python train.py --num_hidden_layers=10 --hidden_size=224 --num_attention_heads=7 --num_key_value_heads=7 --head_dim=32 --intermediate_size=768 --vocab_size=1024 --hidden_act="swiglu" --norm="rmsnorm" --norm_place="pre" --norm_eps=1e-06 --positions="rope" --rope_theta=1020.0 --rope_fraction=0.5 --qk_norm=true --attn_scale=0.331 --bias="none" --tie_word_embeddings=true --parallel_block=false --extras=["local attention windows", "shifted keys", "gated attention", "a norm inside the MLP", "value residuals"] --init="normal" --init_std_qkv=0.0461 --init_std_o=0.0103 --init_std_up=0.0461 --init_std_down=0.00557 --optimizer="adamw" --learning_rate=0.00248 --beta1=0.9 --beta2=0.98 --weight_decay=0.092 --lr_head=0.0096 --max_grad_norm=1.0 --warmup_steps=530 --schedule="wsd" --decay_fraction=0.362 --decay_shape="linear" --final_lr_fraction=0.0 --batch_tokens=131072 --max_seq_len=512 --doc_mask=true --train_tokens=548900000 --max_steps=4188 --dataset="wikipedia_en"
Each number is 128 + 32 x the weight over its row's rms, rounded and kept within 0 to 255. Layers, rows and columns count from 0. Numbers have three digits each. The size before them is the row's rms in percent of the matrix's.

# layer 6 MLP up, 768x224, rms 0.0817, rows 420-482, columns 0-223
098:122145132098153224114106086137129076165145083188116115112109115178139099228194114147145146129116164127146103052101142064147172122155169132138127144107144107082053158140132142079198155140121095107132124104103138112102128128177152116122122133129111114075128149131092147107093145114100187154100089148120143123160207145200157148151110114173155089124105155097191101133197072163141119156076107127167144138094064199135123122100131171098156138189125124104180087118146093071156151135099146160120122110121093125100154137123093186119114128127094159116143151123145067131147143134173137143113099056102079146135150124115095176130172118122113182134141083123146145097133190135184134183085
098:104192104131067130171092109115148150130133112128104141091083155104133111105127141134103148148156171183105084055147127147181117167125105145104116176116123096110148133142108083105113125071147085101089151124115124160061156112155129149160124163059131113123140174157093138098150121095114144070196140107095189133135132075074182162122139135075091190112131134181156137103155127086194130116150044159125079133146175153161157141135173079117086062162126092135148142167202157127134176115124110116135129116089169147147133056156211126204180134154169134177116103138086162140106109141100151124183144131151156144081089153122186176131150098161100119109166092146163155174113160121134162131133
102:110181124132103131171163146193144140158086095090071201034129091120137093114100095158148145093150133123150135103076134167181085087127033105129122203127157103137100109168099102128116138158177180137145109137204096138032066138138110134131163117100179210137175109105093152147096105121124147128175177189122094114120203130100093160126141116134111118143100139141062166157143130146107138120139161147116082142151185146207139150137107155143101160120146135074098093118134178132092110116123127130099138120084123122165157136148096161130044175107126136162179123129103139125115116102130139135169157128135095095166124156114059122126151113165130113144161144199124162113089108138088136168120
101:142145164117119107098136115124164147215160136144176099139106153132114141092092197132131130148099135057154126147130151119111140114064105076133113115188132066142148192112151142230178142164154145134123159149116158096079075129154115150091092098118132088086165092107071151112086065141109108135170178140162157169163119126123095121103104111198174106179130200079139103093134180127117161122138171168114134096162150146164106159143114125126153110065217160174164112148145155092155107152122072109086138052086159113125129104198104144121137174087163117135128133130131125109144126103159149151106047174118141112115089152154133160126145150105194116158149130139086136148084166115097114089157
095:052142119136103162110096138084091171129146078166120087144124167143164075158076070155159086188136062130142106075174125132142181171145160120133110082108087125127173149137153132166167116079130111134156076122111133145151148142144075127149130099192126126135131129132107129108173118175126115118199174170125171139119138079061187142107092176137141102165128129110152081129114152135078158135142124116109092068161137163092060129106134161123078128131135162111089167116181156105115114127112130102101181117158053113133159102155111102146160128096145120125117115119162078169143197159073134140185139137016164163100138134135121170168111065079137105157140093176158067107116110162089130129087
099:148118134087091076124138132108179088154120134130099162063142100104156150161122130140135098107137092123101161076143135116168065171051138150126070130118105095148180172132085142100164188138065141125161126059148053136147111103100118146112105155123134063094198125128112073188123126090117067141144192117063113136152119130146119097140092124146131132123160116141113102173092155163103164157161129154166128099131175182124137118123118201153121077122093101125140121128105153081147112182099072149205179131157130090104142079110110088114110103125102107135131154147140168073123203169137198106132110170098128118202167122041119101107101160124158166157125115124159143106103101177086108113154
095:180107095130141131117197167080087144093117148146133113135168161173165110115110123140139149120149114158113128129133137082088184078122146117058117151111167180149163131083133137135180140111171107133119180137087138120063094125140094199126169165088102147113211072096151116119135157051115132114163111125128168030128176123143123143132161167146169113103103113154113152130124129124124141163123154131134128116177131105040041179100100114140139156135084172157149135166079088096108138114164150159166131105109128144132110153161136152146136087111119152126170149115122133060077096123218101116149105092142126185139079091076119171079112131153164156099188113165128102157106153193065137077114
102:142114108143128164128140153123115123078166118106127157124138144149144168130160177146180179181115136084099089105082206179133126148136191068109173090137154106174130137145089192128092188117095141132147128127143100164102063176063088158136094126169194095159136147173089100145122164163131130138162058095115169154120124146111130159106129119156143106188106069158146026153144085121113163110191138132132221121122076175097097139122155136128172169116139109087141125129215120126156132147107160093119096097148136162124134148111112190146115150102132099115147156113105196142111158122105175159154103141187121080091154106127119136186109102103127080107117161076162159101130106136109077088098
101:195132083106118153164120118145136115164101108142042141193146156158124143133113105102116098161186109065188076094112090175148122119127140078094110138104121127119125139130121161151143155116118111130074123154102108117163132107097188177121158099115132138103066151224142160108130086159197144163120117091122158125183130154154166062136133127139105175151169137084163133072140120119117156189131141086146107140149157148134176049144123080141186122124110103066127096098102106118151047091164127073162136098069125121101112122169135084113079107133099144176162151167116120109117109192159150085107126153140121108098197102162141107126105084184121132098194126128135176128117121119135181213117
100:100139098127179127122111125129097112110126137094125079145084164103117055160122080114101130139184189105115149160122082161131100049093175136111171154156157124109116102197157145107168123119167060182142123177078172101078124137152127140045133069127169176084126161110122094136148086132093121162141203112126142116155174157065148093151113133072132097163118161130079178100142161140115114162144098107102086158081104168092204098147117071101085138102141132163145073142126133110144105119124111162092182124109105084177098127124132112186125143080094105122113145185147144081172129090104108103120143100111112102207070109077139139102108170130077118115123151152147146124107127132173071071134
098:083085143133111073126155130159176139120133136173187070137136135122185196128089089105216154097115099136133136100155157121116081122112115084149108138116084122127114081169081144162103130127127110096129104143149082136135149116112104116157080154096148112166115125133040140167145097138100112086128193113186134109043146100080128132167146132133112104141130139119083113154096200161166123139110165128137128139100162125129101095124084141121087117067140165152158108197134154144113093106147142169071130140173084145122089103046113122107135109106139090109120114125189077187116089110136122082142138131102083139131037136151098086170138173107142122180199137147115117086154156057086177100196
098:079106115126114137163136176146131104176147148168126167141087144097134155109094074108133112110178067116112122125164165159138128125137133072194150069129128131103090111126156120119064155129119167130117145142094158098129124110112102115112094076162112150087160097133097156087165163158121110148175171170122132119141102112131190086124065108078149118139087107056145175092208138109196152089132163090116131092139100111123146183058115061162103160192093173182158061161142167087151132095116180136157109066199177140092125168115136154139106123087134152128188151137147161113076104136128126090147124040121140079116126146151142136161121117191144171120144196121158137104127121091159173161125
103:115136154141122188094138128122173129176144104076171154163163154138082214197139117110116119184099114169107134156112159154082103083126236118097131148127121115162123125145119152085080125163149174128149102093151104113109109157084092189170140126089159124100160137127128137141163122171215148119112142103121136067103166074111110120091101122143166094080188150119162109165178141190119176163144189165115120102073119139079152156126103123164114097109190170147083128092105144149145095160124135133103142189126128112143145145132101184137141091138130180117172182135141159170087099171103102062106164208186131155142151131140123142123136140083116181154062089109164127144166106109147088134119
099:145111153080077136161088117158105148152127114153151136141160098133157067136134174089171076146106138155069074124178053148165145161142128155093124087134124126083143034183140136118109111098102080174117139149118120135123115147138147152110103149155129066144051156105149148100153162086207072161163117154174192125129145108147137106138110098182105164126133122178099214141110105149123103127152116151064113116186156123133132146119120102079135109128150083109170128140145112126147095103123094144137193127143154111072095183090077152152126054163133125124193180126123194150125139137119163136145111169107131163131161146167110095099122126152175159079106097231157109146055112131113158150145
095:076085119132129119150128103163096112149134169137075094109153018130158090139137122102085153173110098118073073131112132164089109136139094111136105160176205085189117136110196160150159152119111106115114143106125140120122131122127110143114155028109134131150124127099153125139103171202153129168098100142145121154180119136198129138163212149066157103127158147140130055165127197090179180159124122074162111078183137073128107113119144142108137179081138103146105059121165130109128059087128133151131083175115095126178129119102155137128119104161099169160128085116178134092141096128091075101101148122072102144081075127128145102124120094105149163123175160130155129142097108118151152081165
100:176129038090145150168086135139080138072115169169108152147139121137164045133133089147068117109142157093119106142136128090124086126103164095148087157190171157145108110187134136119155172099131121065140199142134099085112089096125094098122147100091141124099130104098176134194126155160171127081122114119132094092101129190079120191172144083126077123078124161107099180079152160112158042159148186101110060112104121089112141105120110122147108133110116151098119124195100169164115086164139114119096106066121110155127100119150129085103113157100143192096116136122150123118103131114087092082131068120138106174127126174074065146100154107145125083139105133137074206107098134131088146134136
100:129113147125129069149152106095173110148136150068162114194184071124127147121127151103130120124133046120107108111097094154164112129143091116200203120150142069117183049181152107125130106101153140095100163133076153107138122158157180101106132175129065074124166101191065134144136127105162088091162112097147082136162113118104121135107153133115155175134077101149112136144103085112135119113118156164127162118174091117123093159087130132174169109096148105173098151054066132078131052103084147141105153098141156139146125146155081131099129130136099153159157074150092121178100118108120111117095171151116121101145154168127099118174136007130184196096162133087100168100113141114117115108119
104:124131130152165093115156103126120127122128120137158113114094097117088091099119134134129113123067154074212149151136167124084106147161179170145146177174179061203149138131147137140183132103109104163130072102101167148143161116111204104139104126163123170126148128122061127095140143156091094140092122068060108174182140093120142136113177193157123091106093174089112117101135147097142155194079199108079151088091112135096098127105097124148140153121135139174126124101118109089121087122112119113096185156088123121131138105102183136141130175142130166129121106198140152136103136134052047160059152108144137129128112141113118172075088069065092137112123134078134123177138161149160207107163
102:126158131129138100124123088168116079171183126111142076175160138169077108190128147108154110105085171132093181113117111111152145149109108148092138103166124114057115146126161019101190127119081117112086139115163151137133164098148138116164133141140131153072134140106173157134156133122090150145131138161140117127130113086147137133077128099218093109222136135160137181122144154177101095140091157129124137082151107130155121190129160127110072096087123134197140152161140141188124142047105131078157128143142129116084158128142120166128128189120160140131147138134161158143098097094084128127055154080141169130117137169119142171083124200148108098143106141130089170203128130087162088174225
095:143062124114148146200114118133117063123080129115136148098127141210073103146123131162068129139122098192116138154100121105178121113172143129141165137052086109112131115092189147116156137151105126109123141064084149175198104078147146158124203119206118123190113132124162171159135138182131190149133154086099133094111140151107155134140127157134152096094113125096117112149115120104132041116155151114161134156148149146175070089175151161118119141136156167151081136158144123134143075152120172116146067137155104172079063142095107113060127104036181064142136160102151112105104153103146141123179129141164104146173137147096123123146146104195091106169106110142164135135183137155113140178106
097:111090127121093181153159164121125199147135099106168104085080128088144069138113129121154142114144070143113115113100169150154129217134113133120109180184114173131158137099145148173148089114115153088069125121128128109157143079067072120120160142134148099097125173176089126138095085145095116115155091135117095115101124153131067114151043138134069098075145124167099168095132139136170128164169133201136122141100128207104161052102169062182072121090146134161176114176168093143147154085143130125114136069099162079142091146132153120127123139117172150078123137126198170149164158171176076110168118161076124160157114161129125130098090107174117148179123151116160151185118109113134158162121
101:131150112118139118145143131126115159131147189125209144162143122120104110160096109097097119121138130139130135127131154119114126153158145158135196125094090172089104143100159079118154158136103145146131086064147137101056155109116104099131116101119132125116143107113093123203123168165135080074077133098140140118152104091111156144114095082124175156055116145095137105108126119143143182177168161130170095151080147088074110130161157081199108117152135154147084144157179104146155187190063207065098099146168129064083133182138164089164139143032103167084085095119120101159182150143130095160146074124162144160121102162137181125114140130095100131148076121121178075173136175114065165133114
096:137125099143127023112113103142087113092163152107129156126122098168096117149052126147081140143082183109147151164142144161089162166134146147134062083110188128175081149128116143133169118055148129113147155138126141063068089167100152130141133061143113127120140110101090069123065134128064112103105139100127090168156155129141139154108104157144135090128098139075189096159092103127136119126186142132117154153066126081105124134068095115081187108161175083085138161139159099123154140153083134150104121111103169095109156120177102165103151126147112161128212131147118133100225122141150142134142178154160172145178143098160111148102116085067120135108097161125085099124128230136153129129150
102:164133107116162090132139148122131151165145182164107136145132057102184162170108222162124076081148112192153151098137149119135092081125081120056122141165119105151133160147156186112160192144167079115121153126074189157109140138086127133107178146103177115166084128151079154106123106168100118129109107092118087100150189103151138109111133130121110144118097143105157092144098171112139207148106142111103129091075106142159088103123208136139112082150126134139133125156131129126091107150180178077072152144176174115155101112135193119167162127080146181108114136142062124122137152107165143096118111124119118113082084190060142153096156125115108144108132118067092104199102124109092221135126
098:152087056099118123147155132147180160138102094188136163133108139032110149122144148119086126098182147108146221063061120156117085170132118107123131100155134142169140091175155112109092140154142130098122109085118145153093123074188124139172177139111114120119107126169211135120125104089110100133146177097159128163066121074070160119213160121087128127145124122140131149162094165124101162161156106098185161092130122161132151098235101128131174092144122157126137057161120164100148129141130149176149145142123095079099094155121144181148114101131162163139122109070072101188102111097107180080102110096126037116143140099095164128119142135158137119141155132128126150152112122098140168156109
101:149134104136163156140092120114111135108190143160082112150106121091121090156192086093112130134128169082165151127166142103100099190132130102091169122115090175135110095149097118132100179133081113117101159147099128143175128095093135107189091194182057161094108085124115155178099154083168114126124185137064134143121130127148192068150123129135152161143118097103134161119106114142189159132123121146138092188158094144113127117119119128023130119180087131108136168085079159081182133096081131130141171062136118133130151170107108146177108143111091131090183125120185151143102100086150108060083082143068154192138087163115114172111187096118086160181177095162126098138117106113170144145126
098:142147152193142139145079123064074108088116182073142119158122123205101137118128137194128108113160124129097158119148078124168178117066125127094124099057139098097133106153119128097157136155089107169079135113093085116143153111153109189129145146143083135132148102105154138146132143115120132083160094177190135059149176172108149110100135063156101071116104141121197183101139067137083090090103159101158145110147154125150129059119131113113149140115063164128163106109147112078162130091178190103146182168107125188106114156136099094095107143145161102161137129114065082159110153112159091215221138167159115151155114126098170130120092102084117114137167116165095151116151096149100130117137
102:124155055144121136110083154175208110159120056078113119092177156200128133102124220105139160119124160118152140227102167147155118086130152122119129164077114197130144061051076144126098166169100124139093140125160094138113185138161137126075113126139117087157141087102182123114129159086106108157126158095129102126133137110141158152110122160121149130129122179116116127134141187165151137172112152116165144127130108098122124143185165069141126103176099147151140140123138136146098147094153162062160166141075131105140147163157105085187149174165132171136146155121145132120132106167181140120135084116081128043119119162166134112030187069126118114126156180158137107078145157093111121147133
095:145151138148124079126149165113179121140151176084165165169131127143112122104101167138150097129177130110091130180162164086128102091095140166132134107171158083159167124082080103151151175130150059146173076115188119125171088135167157161144106147182157120093180111139083085105139093119129158145122153051114122109122115072136113087175043179088132140162113142131125165140106142107138090107116157182102137132143131163161097093128143151114081129114129150163126128123197142151139080140166135155146101126126163062141096171118096102145123156205140133123093196144152095130069095183200112099071063147180169111165143161116153108113084135112115187077153098204108161094129119142077149090115
101:133131137166129117154136140135125144150133161130157103174111176144102171074111131136074116080122139105150123159181149118148162135174156127108115184129085139078122115106101178059098106147074156107160123150100154099084172080189186096104110124156137169096199144132080116067137116195120131070173089162117142127112086160115152063113136121093162147143167116115097137074107142044116095155074071163154159075142160131082116103130099146153105079115106139149094114191085126090082076143132181150143159113123077167140129060202164108145102143157093136106140079159079135108123143127146176112125140192135090137150121157111172108137180097108105125184097157107143191156150147124149091089088
102:098092126133140112145111170135123137170152108101145138160152100147111135168106178155135165097149076143145197136094082131208088132124093146103140155160075037108160127154104151076081093117139124145170189097170167182190101075100169173116117125110089135156130147102088152137183134170128083118089155091091160132138152196090105172127128156101094062143069153095159135116130109143133122152121115092154075137120199091141113146131109146134084138164161118110122117148149154157153090166106162127092142084098132140125175067165161118086102216127120154109079114157099110073112110129160111159133107113163144112068083113115155115114167138095059118143142070043158149130120125159197160155116
097:129089136119155159128138172142152145140141105130137128095085145075154173108125146137157117075168183108092145136121127162102103159104095148100095147122107205064071095131172150147117050056080099113038171100166131120103089146161115076096147059150146104139148148139130131145164073111182131128165149138148118168152175120157106107143134154185145094097177103176085083106184152095171108145131089120035130146158190098172081113141118127094110165142131047152137149101114123132113137096167096155110129165134128101138093122133151132163167141136083113148151161104103149129137111174057175123111143127136087118090086140121103103118108148139117106185100159060144117056184109075095074145129
102:082179155071094155107141156179182161151188106100114147147122098142131132132161155089054109098152149143110092127195165070124122178178100077122139151095138153105124132163188129135095179143055089155147180121168146115122121118130123051123090149210122131154079139132163076158162144086163143178155115156169157118091160137141161109134144084117118138123105091141141115127115044155124102099177101152183164200094108153149110127072109107183147093113124095153153114122136158108139165111146141083090110115154120112145104114090185118130118144141057130105155106085083158164178125058143144148134131120173103129098159157127144184162175143122167109155172092160080086084108079124095108170124
106:178112100139166157059141123125131159143149186104146123133105113046177146106155142150065124142116176138141080157121167106110111119194162154079157135248087125118144156158105110044127129164115137127090121115092128166133119188147170195122098100095142147086161133104137123117184002170125155149145154161158147111114162095124171115200137072101125126105146152110147098118108189129148126142126133135131128137162070085136126156173095160133159071147180156136145111118162102125108113201159127099121122188093133146125090162096111080139094134112140170092096125103097140164131124122147124154101157164084130111182121153089153108109118086187199152160102137091092125143082125145142116113151
097:120158087145111110161107122110110062151127143109104101131103146154121127120148116146171122144121146172122139150143166167153099081097095075116136161170166150174097115107126139197153159138160162149147186156152109099150150133081154118174085134139139092106094148192079144104085076120135126100137084147143089087158105176109161119139148041110145129212167158121142116097164166112109102170130073163096165096095131115148229120108133229080108151132072175118097179096146106133090153124121159177106118093078118106153098079151125120081136121105172054154144164148115128116125131147188116110096074160095141131122160151106141149151104113126152078111141082141170098106046128129169070066103
097:127111160183170171156141094122116122120140113182122129115157159137140165096145132128119117103198169134137145078060104111102181154127079176151156144150139088154102149115166177180136166133156085187118117121122138146103116124123142068157135117128179148179149055170162048126135126130109110117152149200114122233119169109130160091102133068170139121118166187125117099091121133139105092145110126132113086188172179127092158086185165071137181196129182173120124118118133120188140169104135114075106137145130119174167142134154119134107102197135086123085114167157159142168172211099104124125108135107132090158127099136087125141078163130115148108122135181142167110111113122194076164110114
095:180093126121226118108123096169135102152135133190079118094101130101109090145143101110172122184134123139101125089193098105130161168150101129119125069119088124108153115100165091173100140119101069162091106114127146129067169150096096066162111106149175103106136147111176098130103177119158174142150050104146150061144173142112147163143120138127075110132131087107091155058087092101163139108138098099107130151120059125109075141119129088110108117107146144125177152128191157170144145158137104104138117120126080161129167110086157131086084155082129117103161130068105088127096119161121078152106126118112115119089115170070055116118040109101146115131194133194147173143152106125121164101211
094:128126140161147195164141151139187119172101086151066111092101124106155120098116174173137157122069116086119095174173156108070079125143189137175166118181195070117120127165110148140155135143159179116150093084091085136172126115146159114176158109178130119136102112165117137130136179177139163096100128116097093083143131139144136098153209116175170132081142120211159150129192161117123125167098157105119120093137118145134097149138143149119111091116078132136073098099133099097098132135169137192176056156177097135139183163082132152145134216123133151085136168140140166099084068134139102123081116083201156150141141103157130126130104129167118099160122109198068085123105110112103127117133
097:145146161136134161158118110144112133145124129104126136171139103141118153163190093111114125137155165103106139107115115153149138201150098144129067088120099086151111129082122103107145150070087124126131136134082117126137168183087163118215126134140162149087104153108090195141115184130092104113137063122174131171144125097102100132121053141146109140110143157126122128191119098132126129119117117133076143117131137109122113195118115188124083110097132054141117153125116102146141106116145157121221103058102159135096110105168133054073123138066111108114111126155105092153148143069138250188131098156149149118174092140063088055113149183124084150109159138047145111107081150134187123145169
101:076167125148182120105149119151136127112147141109094079178134111099192062120140157115107155109147151137159153179114127156109104134078135129122148157121103071146064163130149190146099118167113094059111123114072102139143127128144206069057195147124084116104166094151085123131125159154186123138127137111134148100096163088116033070151087099129061133173143158127142133111091121137140140131153163152111121158169117133137147163148167132133165130118161049142161136133112156089099085082080094179148125156122100158112139146167081195101096112170106131159125126199118101079145105130126136158128125143108103094172089102090162121215182129117126098076104079169143119091141094104154122048145
100:147098101079109146156123091070125178056157088125154107149134090177142077195050143140142128110159168128137148128098134096097135146166157133084104128082115007150187148113127107144041066128195104170159112112104133137212101142138168131169127156117105134119166141170145110116136171114057109162134087166139099157170161116114106108135192098124172161145131078110126105075135129100173154111116147160151176161106144121100106149098143120157132081170174100128120054152135138120136110162159159172116153121144186162140102152118106102134178108085139149111133158123092143125099144131131107078153083122095125082153135104155139132120096126101169170135102162108112133108057152103062054149105
098:114181122078101090176148096113131122092149134156094097136199153113115169092070109148131177145144115124096166092092134101094107139085071099119145091150145176098110152132084135166102123144080157121117171143175190144137153112139153150130146115149138117155149102136140152096130120173121164110080204146118065168063095174157141094096176157128087138147142158181150094207127141125126123152092156145135088088111114176103165176105158075089125136197132135121134072195066178131125114122157165147127129181150109124150113108155210168177141139138125126127095201117138154140081161128161125141107133125184148075150130153174138060094116149128123158148083121108097148147205129091061192131147
097:140089075103152108160103102063083108046094154070100145179131109084121075109114140142077132124146109122107179126101171074112156111132127119155151169150168100121072112139109190165076126136100158075127149118076150142156163160164104136124102129138057157158160165167104196107079111126098117140062106108108118077147115109144108177160182085133100082145124124039122111138138094146159125083148122130111132160149099117131076125108167111194133123091132102102111082090160111162132080128145100070129101139134111135171201095056131067172179093095088111127130173154139125166162056098113092134147137074114087111128124113133101109114150094162168155180177151165093102119118093104143144153142
098:113124102140154163141093149126136105115093102083129114126144144082143136130200164115158142170145108133131168104163131101088112141164109112140141139106128162155129154195153139104167101135147135156114110206127179141074117152159092128100119108177172153123099145073130098170150149078159121126154204145071182131065127131136173121165139136152170153127149159214092088102111141174147145160099128113043109153125105132112141132035159167166094117174112129169151118158174129107082149193173171163132081138115117145174168077081111103106101082160152116135087098101097079111121172163121090099093140113134088196147186063192158070164139155085090130182106114126116144118148161122131153166167
094:103086127113155130193124132092137137135152155119096115120082084114106125130176124165155129136176134120091135082084119126183104143177098167134131118101149091131112116173145131157134117137189087110093123086125131154113159121109109156152147072108163079150118095131100154136156128114190122168127094209164100150093055095146130169160082094105113130184109074037120154153166148191144135186155188161107062162179082181170126126110167060080097131125145189157104103120117129066192105069121146129116096201093129157108107155145068118139186112070110157129130116101134111095079133084127088138129141110118095151123152089147124166092148095116142068139186122121171154148110074140166134103141
102:074144107152113119157094142120090134165114153135121092143162180072111145149088140131148160092098177114155088186137156130148115079170111120035086142173098143071178155109117120090094126168146146131145115164079163156123152203121038114184057156158156107094119158153157093137173141119123100115095099090124115094154135113097149123155118165107157140037138129097151135155111102060127178109157149080111153141141154150111087119170145154148127124120151215139112089083105148137173095198090104156173106180156156166088145126156196134124122143082140148106090146148170154061168134139113129108107080117178113160122132105082129107085069152119097125140119162094171136158115106161140163074152
101:124136143135135146121116141122181122101214143109154149099075150070113050150117089126123141141159190099204119111109122127151143080110151174196083146132165124132078113055154145111140165122196072131139170163136117121159094133136187110088118140119104136102083091142177083082086113151128163175065123102100141159111096161113080174123064086137171118143130116125124106135170194149127140143166091143114134100104170116203117096102119038108156118091132160164156106176149128122135079113179091146119066104080164119096112096131129100146163159181100152095113147152140142093102160155081131159143099080141154109097140146173134095129151190040125121111161082117138131114114149101110174158112
105:140128093132104129127128052126133162131099116132172145111160136096073185131039117089096164102108132165113158174155157158093116099109155053088159162169095116243127084126106108164097131122105131152111100135178127143115087157100118062153181091091148140086148142106131142090109166164103127129078107132160087145141110121116139152113137230084100095095124151172120132152103088090161113127161174107102136187089106123116168177139146104158143121112146068121123128144143158177186104149115183097085100082147158184141096067134101174141172144142121114164051163169119152143107141092181133086165127114136195118069112135124090163100112177152141157097106181124109096152132123128154102134136
116:131076139140116117080178112088183127104098132164124116140097130200150134082137111136138110094192088145164143125097163109136156069133112096150194157086122083174101088129099108162124152153102132074105070195099055130123153143108073165155094156185092159128172091120119120128121162139122100164165150156160144103153113122131124108074127107135152156118128143154153114129153118128158167119105165170123171110056115114127116099132107079138082178144102200106152180151163103148152071109140088162129142156170125134153127130109087102105183122173114125121164148120101157073180185193146080167172109122143135148143179117134187103119069135107180154104162182172097117189104129143054063082101
098:159108102163160126141139111124083143113171182116147101191142138141160153130129123079162114120164136098134177094139135149146183171097111131098078182114119120108082130100161090156182157121174170076124148159099118108088150092180183122171115116192119122084060127174105100111112120129107148124145151103083144109137117116176099097193115111120104130157172145110144132164136130114137058129162088113052124164187105172103075109098126117150116103078101062127138114114196138143134211060089099068087087155221113123152163100131130106137073146112157092128133117127133127110093113123075134154073182112077136158079139159169112106061181134103114134132141109117123130073137126155055135154161
096:117153129184148118158160106135098138152126103173051106166077175174126143132127098091085083147160140095134125149183097099156144109140118096074150128157081104173139112137112164105183084147122109156147184120167141161139134098130089136093120074174102168201200139134144131106162142140178104133213157156146160152160146142071183110153123093105084178141117086067106158102216132184139063168103112073093114157131126133095129158170119129146071102133114198152118107134127118156168120108125116091161146094168166176159148119163147115087143129095114125087085145159098077087115109122130216152066107082097151141127164151125128127129132123072147158096122114136079132099144077111083133131081
101:132141128122154066135187088185075104150096098141116142114099189100128189073146138135131128104134107150136128125223118089168084098121113140185148110086139158127141137178168136136110091079116123128163137096143178118122092121124154120086122110036123154168118151052136110156145116092130165125162093163113141121090110133084136153119106113125076144191098153147163170113118104111109149152119145146151092078116156219132203196136128162110142089134204126121134104100176138155136092163163094141058099140141106173155145122152120161071127141164136132084148087153145150142125048175138075106104108170089153108169126153179114158129094166096138123084075092116143065192112122126119120157082
090:112102101188072116220109133097086147127104136169156173122099151170158105131149117159070153132106140122130147121159110133114095128123123143183080093092059107138113152087166150132106139125120099129123144130118123117077110162139206116177132153122137182160119103112149059128174207110119159160105190109108146165116145114093082129090135147212101120107163146155083118099111093128067091114104169128156079092107178193056161151142136097138103130219133129081137137092130163180117076188162133100155089113173155082104164149086160144143114144123076121112102111117129101166175092136127132134155101074118138102130117135103114118140159132148155159060130099097121131077095143065139154172051
103:059122140126157090136173073144121148096144092139147114163125100121128173092140133091179095103160129106141040120122130123134093110151076126136155145133144126186133102152075118104103110155114100132135184106167086100135126113072166195112147103109105066116162155081124189176110133152102149195130158151057139163107142180091098115158104147033167083103125146131120143121128129166058173166130114109142094108118165169219149175090150160146164131160088109106105084130135147151164075113161101138152136141101097087138090163129125146145121097165134065120170150141120097127116187152140112167147144145134150170178122130153171078083050237101091116172138147154131143122133163116105125124149
097:138126154164121166117094191188124143125131123060131171146119052084096110179116138097146188148121145056149168122086108155083092134211126161179146093172123141090172115095117130207108073139115123127146127155107096142194125092189059093178152156087104085149156169096088169121116161168097076115055158151127111151098129119110083106156109111112148089145088151143166089108106123122157097145191134099124109127121128112172108167156079140133130176107098156114087128152119119155119143140145123127116135131075171165201118122133062098130146136105129185170065165108131123148162114067134103102120129149063146123134110114070137098147188133145097121133161164145163076139064098133156149134165
093:112159142136162108129114136127111153116134117133130157154122106138172137139160109062167106155132094062105095140173084116094086184049181100125117143141104163101152178080141099121129147179093170112118127115093097067169212120041101165177131150125079143093126134098130109082081095110177201084116172060161130156141136123111130152129157128066100058094144167124143105114122131126159142113117182087149107186064135091183154084110112158140101165118127127050096159109154154142158127107133170153121130087112144111114065158147171087092129129098119212120096153100118134094166175073143156104107123099113123086114110122116079174090120113115109114134129116170056133123155142125155133200138
096:100083103071096126129127175146136128170126142162154174175139134136161101131105074069120124155089086135125127215141116138155089132123205136111123150140131137158113093142098115158132109173130175046218047117098092083158174080053169144111086141219108115092147133145136153118123113103132110092054129150132152124133146136128129142135185186098125121143112146130121203158093107105126131081196143064103097150167139118171097109127136150107134129087166149137141128131079124146186132101168163114131090154097189125095092105200127094138119123120127139127180094049080127131146131141085177131174104135123145141142127093174147111129100148099108136104074080075104097152148102108173141147101
101:131107088142107075097156143172105168133182120134119106140171077154110129131165129105141115117147108116168132129168125127134164140111150167154106135189112142114164204138123188145066079142105155117114132156119123118128164113178119199095196125163188097138149119102125146127126112189134129141119140138161092115156168122143130207150127138166105215162125142090156091145083168156113137179133097091112152079153143123109129143124113027132117190146121134057169128142120150098092111175191097100110095157138132150075080128144111098149141095155106100145097084184095154102120052093117109091173089122059167162115135145046120127146137059091166104077156080099157131085150149132138188125152
092:145142097119088143156132110137069102116182103120187143119121145084194137137084138153172179110168135081156100087135145149115076133129144157108152099120158143170178144159099111099168138148170066129162176143144106103074146138170148103036128109144144166070134211137179068112153166130152097074086160146160089099148127153152105143093119121151078155089111153139193115107132108113109134095109162078114139117087109176171116137159074124159128116132072206101141100073151149157134141097143112128118135045151109153171112108123074126175129084127126136217131121167115172118122147145157135138144177087134088103157123205127117180173182103163140096130135174112102079178129117115125116109173
106:111105127125086084105078135107137103106126092097131090193151153113108179117110110109164178140130142172119131107131114151142152080052216172080148136120145137055159115081136120156137112097150134084145156135110149152095099141138116114130157170098139097135184123123097153122149085117059176106135147085174193137120091150085108108096125169110097130198120118118173166085102117156095138161156113074099168120124112136109141116115154146110091150099110134140123082144132056120046126094154177127112095149099159091079095170204132091085044106124124097090113118163101224127087086102147163169108152099140153107076162116155138110136137189158135064071158083136146164140098167146095155123136
102:158166162190142070201085164141133112113205158142086162049097132126209135128161125130160073148083128125114107180101158157090091168096071142180125129071160093103127165114118118125141149158154127136127171109128067184102124090103129123138107127112090130092124156142155131124104108149117125150071126166163141197132199099106079130132087206151137113055105111124116045121126195136118108106090147166136155133177156096142097186165134083158160136192121098154082150157151144158138126063100137122078157115082100167136109136139061163115102190108153121121081135145156112117065076112149141136141145072114142079083164098136161128126120135133105095106137158127097096121148138133141134145120
101:176120149138159082092158151106141187114132155111099140143103145110104123111083124067076138150152160121140171159171131114092129112142167159110111194175078140186107138166100136095105111128098098180138095075118146086114138142144121135136092155132105141179170160155103126166119127150141143148126117109105153104161154164116066151108146135174120178131101127167162139170229141068168120163137126092082107162047105171141100125120136104082089187125112102134095134059196106118071162153090152070098137131146142109052118131101113083123198061143156120086194106121134194129114116171116160079188186113158128139166101121104119160127128160174173171182077140125105129118158097129108158109153
108:139125146076158109094066113095136120148088077106174139116161097126052162123088107065175129180112199166144126129127159130092140116126113151126138131069133147213145038099082151115149111143190115079125076093163090181112111125110118080109132133165120136148123127157147193156115153108139149117094181068172133205107094126114158121129174120149132154136175159117112185100128138091107175084103100139089146213171133176146117126135123155119215143121158182124108159073185152090170129140139088114147123129108167128167098107115105150142116074132098146150127151169122163091165110091169120144108147123111073137205127112103162128149125144085129125100106106081109124116062107091133106071138